Weights of a small transformer language model.
Size: 18 layers, MLP 1344 SwiGLU, 76.3M parameters.
Architecture: RMSNorm before and after each block, rotary positions, biases, untied embeddings, some layers without attention, capped logits.
Training: a variant of Muon for these matrices, 1600M tokens, 12208 steps.
Each number is 128 + 24 x the weight over its row's rms, rounded and kept within 0 to 255. Layers, rows and columns count from 0. The size above them is the row's rms in percent of the matrix's.

# layer 8 MLP down (transposed), 1344x512, rms 0.228, rows 496-512, columns 320-383
size [ 98  97  99 100 101  95 102  98  96  98 107 103 103  96  93 102 102]
[[176 163 129 119 123  94 113 173 102 118 156 136  90 153 119 153 153 105 145 135 127 116 128 144  82 121 136 113 118 124 124 112 122 120 149 113 105 101 147 130 129 149 105 101 121 119 113 128 128 121 145 140 117 121 118 129 116  96  83 115 100 126 170 102]
 [103 126 139  88 142 154 164 147  84 123 124  98 142 114 162 107 116 108 148  92 128 123  89 165 166 118 135 161 155 116  54 108 101  94  92  68 136 117 135 111 162 122 150 108 156 115 150 121 132 131 132 142 134  86 128 135  99 122 106 131 139 131 135 147]
 [187 136 130 159 122 126 103 152 111 123 112 178 144 123 117  73 113 124 136 154 114 150 137 132  62 152 169 110 121 110 118 132 142 132 129 111 127 117  96 110 108 127 133 133 125 156 135 149 136 156 136 173 107 142 108  86 124 116 134 123 121 170 124 134]
 [153 113 165 119 149 125  85  92 120 136 177 181 124 128 107 143 127 107 148  80 131 131 151  99 132  97 151 110 165 115 123 140 147 185 130 105 156  73 128 147 153 125 135 116  98  86 108 138 149 143 106 119 128 107 140 137 111 123 131 131 158 116 129 137]
 [ 94 126 179 119 155 165 172 147 125  85  89 116 139 102 114 144 120 153 172 148 127 153 124 138 111 110 113 137  62 119 148 128 131  88 146 146 147 114 140 119 117 120 116 105 120 116 116 184 123 160 110 137 125 141 113 142 108 111 115 184 144 149 177 132]
 [134 157 114 114 108 118 148 117 144 159 163 131 112 135 112 129 129 174 102 110 121 105  97 102  99  84 120  90 115  95 135 140 118 114 130  89 128 110 116 120 111 164 119 138 172 118 143 145 126 115 161 101 114 160 117 151 137 109 175 127 114 130 139 126]
 [111  89 142  97 162 113 136 118 139 121 151 116 116 147 146 123 121 148 145 134 136 158 100 100 171 135 106 123 150  98 121 137 162 152 181  87  76  95 138 138  97 137  69 175 166 128 101 156  81 118 179 121 111 155 108  95 189 146 116 106 118 126  98 122]
 [ 85 119 121 112 139 135 132  93 135 153 122 137 109 144 166 131 132 134 103 147 143 129 130 143 153 110 124 150 117 105 133 106 100 116 133 163  82 147 149 107 120 129  92 115 130 121 149 104 104  91 108 120 134 158  94 115 112 117 126 111 146 116 120 158]
 [154 114 115  91 115 114 103 132 141 123 127 150 139 125 154 159 119 117 137 105 103  87 122 170 158 103 100 123 172 135 142 138  10 131 149 101 164 153 105 112 129 129 101 116 124 151 139 124 166 118 145  67 135 142 110 104 146 112 105 135 132 126 142 101]
 [172 163 157 112 142 179 135 100 129 152 124 121 149 117 140 135 101 127 125 107 115 100 130  93 181 114  89 113 169 140 130 133 134 138 102 168 101  82 102 139 110 143  83 119 151 107 142 163 118 109 158 138 120  98 120 126 117 143 133 119 107 137 135 129]
 [132 118  98 145 128 142 103 132 187 142 131 142 112 137 101  95 161 130 120 131 153 139  94 156 185 130  89 153 165 121 105  86 139 109 127  95 112 124  99 141 120 102 106 148 115 119 106 143 131 173 105 157 151 119  96 178 118 120 113 115 138 135 139 104]
 [105  89 128 135 100 108 153 113 128 142 165  91 135 126 158 137 103 110 110 133 124 147 150 105 171 152 124 133 160 132 127 109 137 123 161 129  71 152 115 127 115 119 118 124 136 100 149 110 145 137 157 173 111 131 143 117 123  77 139 129  96  92 144 160]
 [ 99 116 113 123 129 140 133 150 134 143 113 160 109 117 166 141 140 101 162 127 131 147 140 127  95 102 113 146 127 134 124 140 152 129 133 158 103 125 133 153 167 117 130 149  94 137 140 135 148  93 144 152 133 131 154 110 109 161 115 107 109 163 126 119]
 [116 140  80 139 100  96 124 107 128 144 128  96 125 141 108 111  99 164 166 129 125 104  84 123 139 121 101 113 101 131 137 123 145 117 140 153 151 177 104 132 107 124 135 134 106 184 102 139 142  74 148 165 119 143 129 116 125 153 128 158 145  93 149 148]
 [174 182 104 118  96 168 165  90 110 183 134  69 171 113 172 137 108 139 126 128 115  74 118 100 158 131 109 132  99 192 106 152 113 127 160 138 113 161 173 146 127  97 153 119 126 132 115 114 119 175 131 123 179  97 119 122  95 133  99 137 130  76 118 129]
 [139 150 122 112 148 160 127 145 133  98 157 111 161 126 124 100  73 117 164 140 128 105 159 110 135 120 152 127 138 117 152 106 112 163 101 122 135 123 113 176 138 144 122 153 109 124 106 147  93 101 159 113 144 136 110 133 128 127 153 130 116 121 136 150]
 [127 124 126 145 127 111 131 143 121 142 119 109 145 119 141 122  73  82 173 151 116 112 166 122  88 132  90 101 148 172 122 149 129 102  96 130 106 151 127 163 120 119 149  98 136 170 142  93 172 181  81 138 125  89 151  89 155 112 146 159 117 125 115 156]]
# layer 8 MLP gate, 1344x512, rms 0.112, rows 497-512, columns 320-383
size [ 95  94 102 102  99 104 101  97  98  97 102 102  99  95  98 103]
[[125 122 105 125 138 116  99  76 136 107 138  94 104 137 113 150  83 134 169  83  86 109 129 148 149 130 122 128  91 141 136 138 119 101 113 103 143 139 126 145 149 149 136 107 142 123 164 137  66 106 119  62 112 133 141 115 159 111 132 120 126 146 160 138]
 [134 126 120 119 133 145 115 152 158 126 155 106 121 116 138 152 156 173 126 122 119 124 109 144 102 105 137  98 141 147 110 141 108 110 178 137 148 128 117 168 145 168 126 127 144 128 117 123 175 141 139 101 158 161 130 150 134 166 134 138 135  89 159 138]
 [ 68 109 129 123 114 109 161 108  55 144 163 150 160 124 104 144 159 103 128 126 149  82 126 101 113 158  93 128 121 128 105 134 141 128  98 113 130 127 132 121 138 168 130  94  93 118 115 118 117 191 142  91 159 131 108 117  99 154 145  66 123 134 114 118]
 [151 115 108 150 128 179  88 130 126 132 133 157 105 126 132 102 146 139 114 157 107 135  81 128 168  99 116 171  99 172 133 110 150 123 115 154 157  93 113 138 148 119 131  86  97 145  88 127 114 131 117 108 118  78 137 104 148 121 128 161 111  96  96 170]
 [116  67 158 125 129 136 172 102 115 141 109 163 154 111 121 100 156 101 133 156 118 155 104 132 166 142 115 147 153 107 114  93 107 168 113 133 129 158 130  94 138 137 115 102 133 120 138 117 120 122 149 139  96 160 131 114 159 125 117 161 106 128 122 124]
 [ 83 133 121 131 154 107 147 127 122 147 136  83 140 119 117 143 147 124 127 119 172 158 110 121 141 148 157  80 173 151 142 136 145 178 125 130  57  93 151  87 121 119 133 135 130 131 116 130  94 155 116  87 143 141 132 126 165 154 149 145  89 126 117 122]
 [170 120  90  88 125 168 133 118 110 100 114  90 115 110 129 141 178 103 124 157 127 172 114 142 141 124 138 112 110  73 129 131 136 106 151 147 149 149 139 103 139 124 169 131 139 147 122  71 129 134 126 137 110 121 112 138 134 169 128  92 139 148 117 171]
 [160 139 149 150 105 121 114 136 107 148  99 162 167 128  88 106 136 130 125 118 118 155 128 132 126 167 140 125 107 157 125 113  51 123 128 123 141 150 151 141 142 137 143 127  87 137  76 126 127 159 112 117 108 159  92 112 116 167 154  98 107 158 107 128]
 [151 119 142 126 152 122 101 118  97 125 146 123 131 133 111 167 107 133 103 157 168 118 179 133 139 141 109  73 154 200 127 108  87 142 115  94 149 116 127 116 118 150 121 152 128 110 122 116 126  95  99 136 118 106 151 116 120 107 112 133 116 144 174 109]
 [ 92 118 154 149 156 103 104 108 112  90 122 121 138 141 151 134 119 125 164 146  87 133 147 106  92 141 145 117 126 109 104 154 130 170  75 148 169 122 130 121 172 192 142 131 116 125 142 136 102  94  76 113  90 157 139 111 131 140 119 103 130 157 126 144]
 [146 105 134 114 117 165  90 103 145 105  98 147 118 124 116 164 154 147 113 127 149 120 133 108  96 109 146 131 140  79 120  92  98 109 166 173 113  99 156 127 126 140 111 126 135 124 129 133 135 109 169 126 137 106 109  99 196 126  81 145 105 124 177 136]
 [ 86 126 134 112 123 113 153 136 136 133 126 150 165  99 124 144 100 163 159  98 140 152 141 145 102 149  63 107 127 133 164 150 126 142 108 121 149 128 176 133 122 165  97 109 138 138 123 119 126 116 123 134  93 153 158  94 128 131 191 118 109 101 146 128]
 [156  99 158 126 128 104 156 119 145 131 144 159 154 138  87 167 176 148 140  78 123 137 106 147 124 152 154 124 134 151 173 149 117 176 132 141  94 132  91 124 135 133 147 157 129 153 102 159 132 119 104  90 133  94 126 137 128 116 106 129 106 139 138  95]
 [126 137  90 132 125  97 121 159 114 105 152 153 158 153 111 113 131 136 136 112 117 149 115 129 135 112 155  84 139 170  95 147 155 165 129  82 174 137 120 164 175 123 157 103  85 115 138 102 111 136 121 139 127 123 135  91 153  76  89 187  94 155 147 130]
 [ 84 117 145 170 135 148 131 122 109 127 124 105 115 140  93 130 134 145 136 129 124 131 157  99 130 105 149 116 129 119 125 126 172 141 126 136 125 102 169 141 136 157 101 146 160 129 104 150 126 153 104 154  94 171  89 118 134  96 138 111 136 179  81 152]
 [109 153 102 100 111 116  91 147 104 132 175 148 190  97 122 124 131 173 130 114 114 146 118 141 109 138 120  91 130 101  77 169 144 141  99 171 137  94 154 143 127 111 118  98 139  88  74  64 126 128 125 121 121 103 151  93 179 167 129 107 116 147 129  96]]
# layer 8 MLP up, 1344x512, rms 0.121, rows 497-512, columns 320-383
size [ 91 100  98  98  95 105  99  95  94 103 101 101  95  93  98 104]
[[152 101 132 141  82 176 157 116 112 135 136 140 143 117 118 156 131  92 146  96  81 145 130 118 141  92 183  94 148 114 101 133 120  86  77 111 144 142 143 141  91 119 116 109 143 141 149 118 148 154 111 122 135 146  90 154  82 145 131 163 125 111 146 105]
 [165 113 141  86 158 167 132 126 130 151 111 139 126 129 146  78 117 133 179  94 170 170 129 157 145 106 151 182 109 105 158 137  82 134 119 153 103 108 111 138  90 132 106  99 113 145  79 105  71 128 121 117 132 168 121 137 195 115 126 128 157 113 103 122]
 [128 131 129 141 112 139 106 104 115 148 135 131 127 149 113 133  83  92 149 147  99  81 165 114 120 108 103 147 147  91 100 130 150 107 112 130  98 126 161  89 129 156  98 145  86 130 134 112 147 100  98 102  82  60 129 121 134 138 129 145 156  94  84 114]
 [ 80 131 116 123 109 159 178 151 122  48 154  89 153 136 149 144 144 176 146 148 118 130 154 155 128 112 113 130 164 139 117 142 163 123 145 155 110 108 123  78 161 137 162 128 140 124 119 121 137 118 152 137  95 115 132 104 115 115 123 177 123  79 167 148]
 [157 138 118 137 112 143 131 130 116 145 122 134 111 125 110 143 114 107 135 130 141  70 127 128 142 126 107 122 127 104  69 120 123 130  81 155 126  95 120 173 127 161 134 118 131 143  92 105 119  85 149 113 114 154 125 123 160 164 164 129 125 121 116 104]
 [112 166 168 105 121 123 187  83 134 114 127 149 144 128 141 114 101 116 133 141 104 140  82 130 159 131 100 106 154 159 110 128 155 120 145 132 158  83 111 119  91 136 129 143 164 140 139 110  97 104 160 135 118  91 138  97 132 150 173 140 135 126 110 120]
 [142 164 121 173 116  86 145  92  98 171 135 144 136 148 131 139 117 100 136 116 187 128 100  92 134 117 175 122 115 133 155 141 134 112 149 146 151 141 130 144  73 174 114 118  95 122  77 128 121 124 150 130 129 142 144 153 127 127  94 138 164 137 148  94]
 [145  75 151 123 125 102 100 153 159 142 118 118 156  96 120 144 126  58 166 109 126  81 129 155 115 125 131 147 136 149 156 104 141 136 139 121 168 150 137 163  62 130 125  92  83 112 141 122 138 145 121 106  96 108 195 163 145 168 123 108 129 114 132 124]
 [144 123 106 136 126 143 127 104  74 111 129 139 146 134 151 128  79 120 128 107 124 135 150 129 153 141 158 140 127 146 106 116  89 117  92 145 130 101 130 143 125 110  90 191 157 129  93 146 116 149 132 110 153 119 111 115 104 171 154 116 137 139 112 112]
 [147 122  99  85 123 173 125 154 148 130 127 138 150  94 144 111  98 108 155 131 133 105 109 112 123  99  92 115 101 132 146 101 138  97 171 121 109 138  91 177 100  95 128 130 114 145 128  86 153 123 135 139 185 149 122 164 102 157 142 106 177  78 117 141]
 [122 122 113 150 129  65 130  77 156 115 180 121 173 122 146 141 144 138 149 156 140 109 118 123 122 135 183 117 115 123 141 149 179 156 136 101 125 139 131 137  78 121 146 109 139  92 134  86 161 102 134 154 118 161 100 173 129 103 112 117 118 178 115 176]
 [106  81 102  95 126 100 138 133 140 136 140 101 108 142 150 135 110 100  76  98 170 107 102 100 116  96 105 183  95 165 161 130 138 106 141 140 105 103 105 152 156 139 154 134 117 100 139 106 165 129 126 161 143 117 154 160 100 126 136 119  90 156 139 141]
 [132  70  81 148 148 135 103 124 110 114 175 149 137 141 135  87 130 129 126 115 132 103 129 141 138 120 118  92 106 130 137  87 164 148 142 131 173 144 136 112 176 118 133 152 108 150 141 157 149 101 153 130 163 138 143  86 126 149 117 128 136 134 157 147]
 [156 141 109 107 181 141 126 131 183 129 118  87 110 102 111 121 126 119 160 133 128 151 120 155 112 130 106 144 131  94 141 167 106  96 117 110 145 125 128 144  84 112 143 131 107 128 147 194 109 108 119 163 105 130  83  84 173 139  69 103 110 136  89  86]
 [182 121  56 117 136 112 103 152 110  79 124 129 171 169 113 144  96 150 130 127 112 114 155 143 118 131 130 166 126 152 169  97 152 135 119  95 119  74 108 105 123  96 114  85 120 138 106 153 140 152 155  48 147 116 106 131 135 165 138 162  98 127 108  77]
 [101 140 172 175 134 118 152 164 141 163 115 108 111 108 137 100 111  88 114 140 148 144 101 103 110 124 138 130 116 123 125 182 118 138 149 110  83 137 128 176 173  94 108 135 121 152 134 197 130 146 113 138 132 123  97 107 159 177 174 149 112 103 131 141]]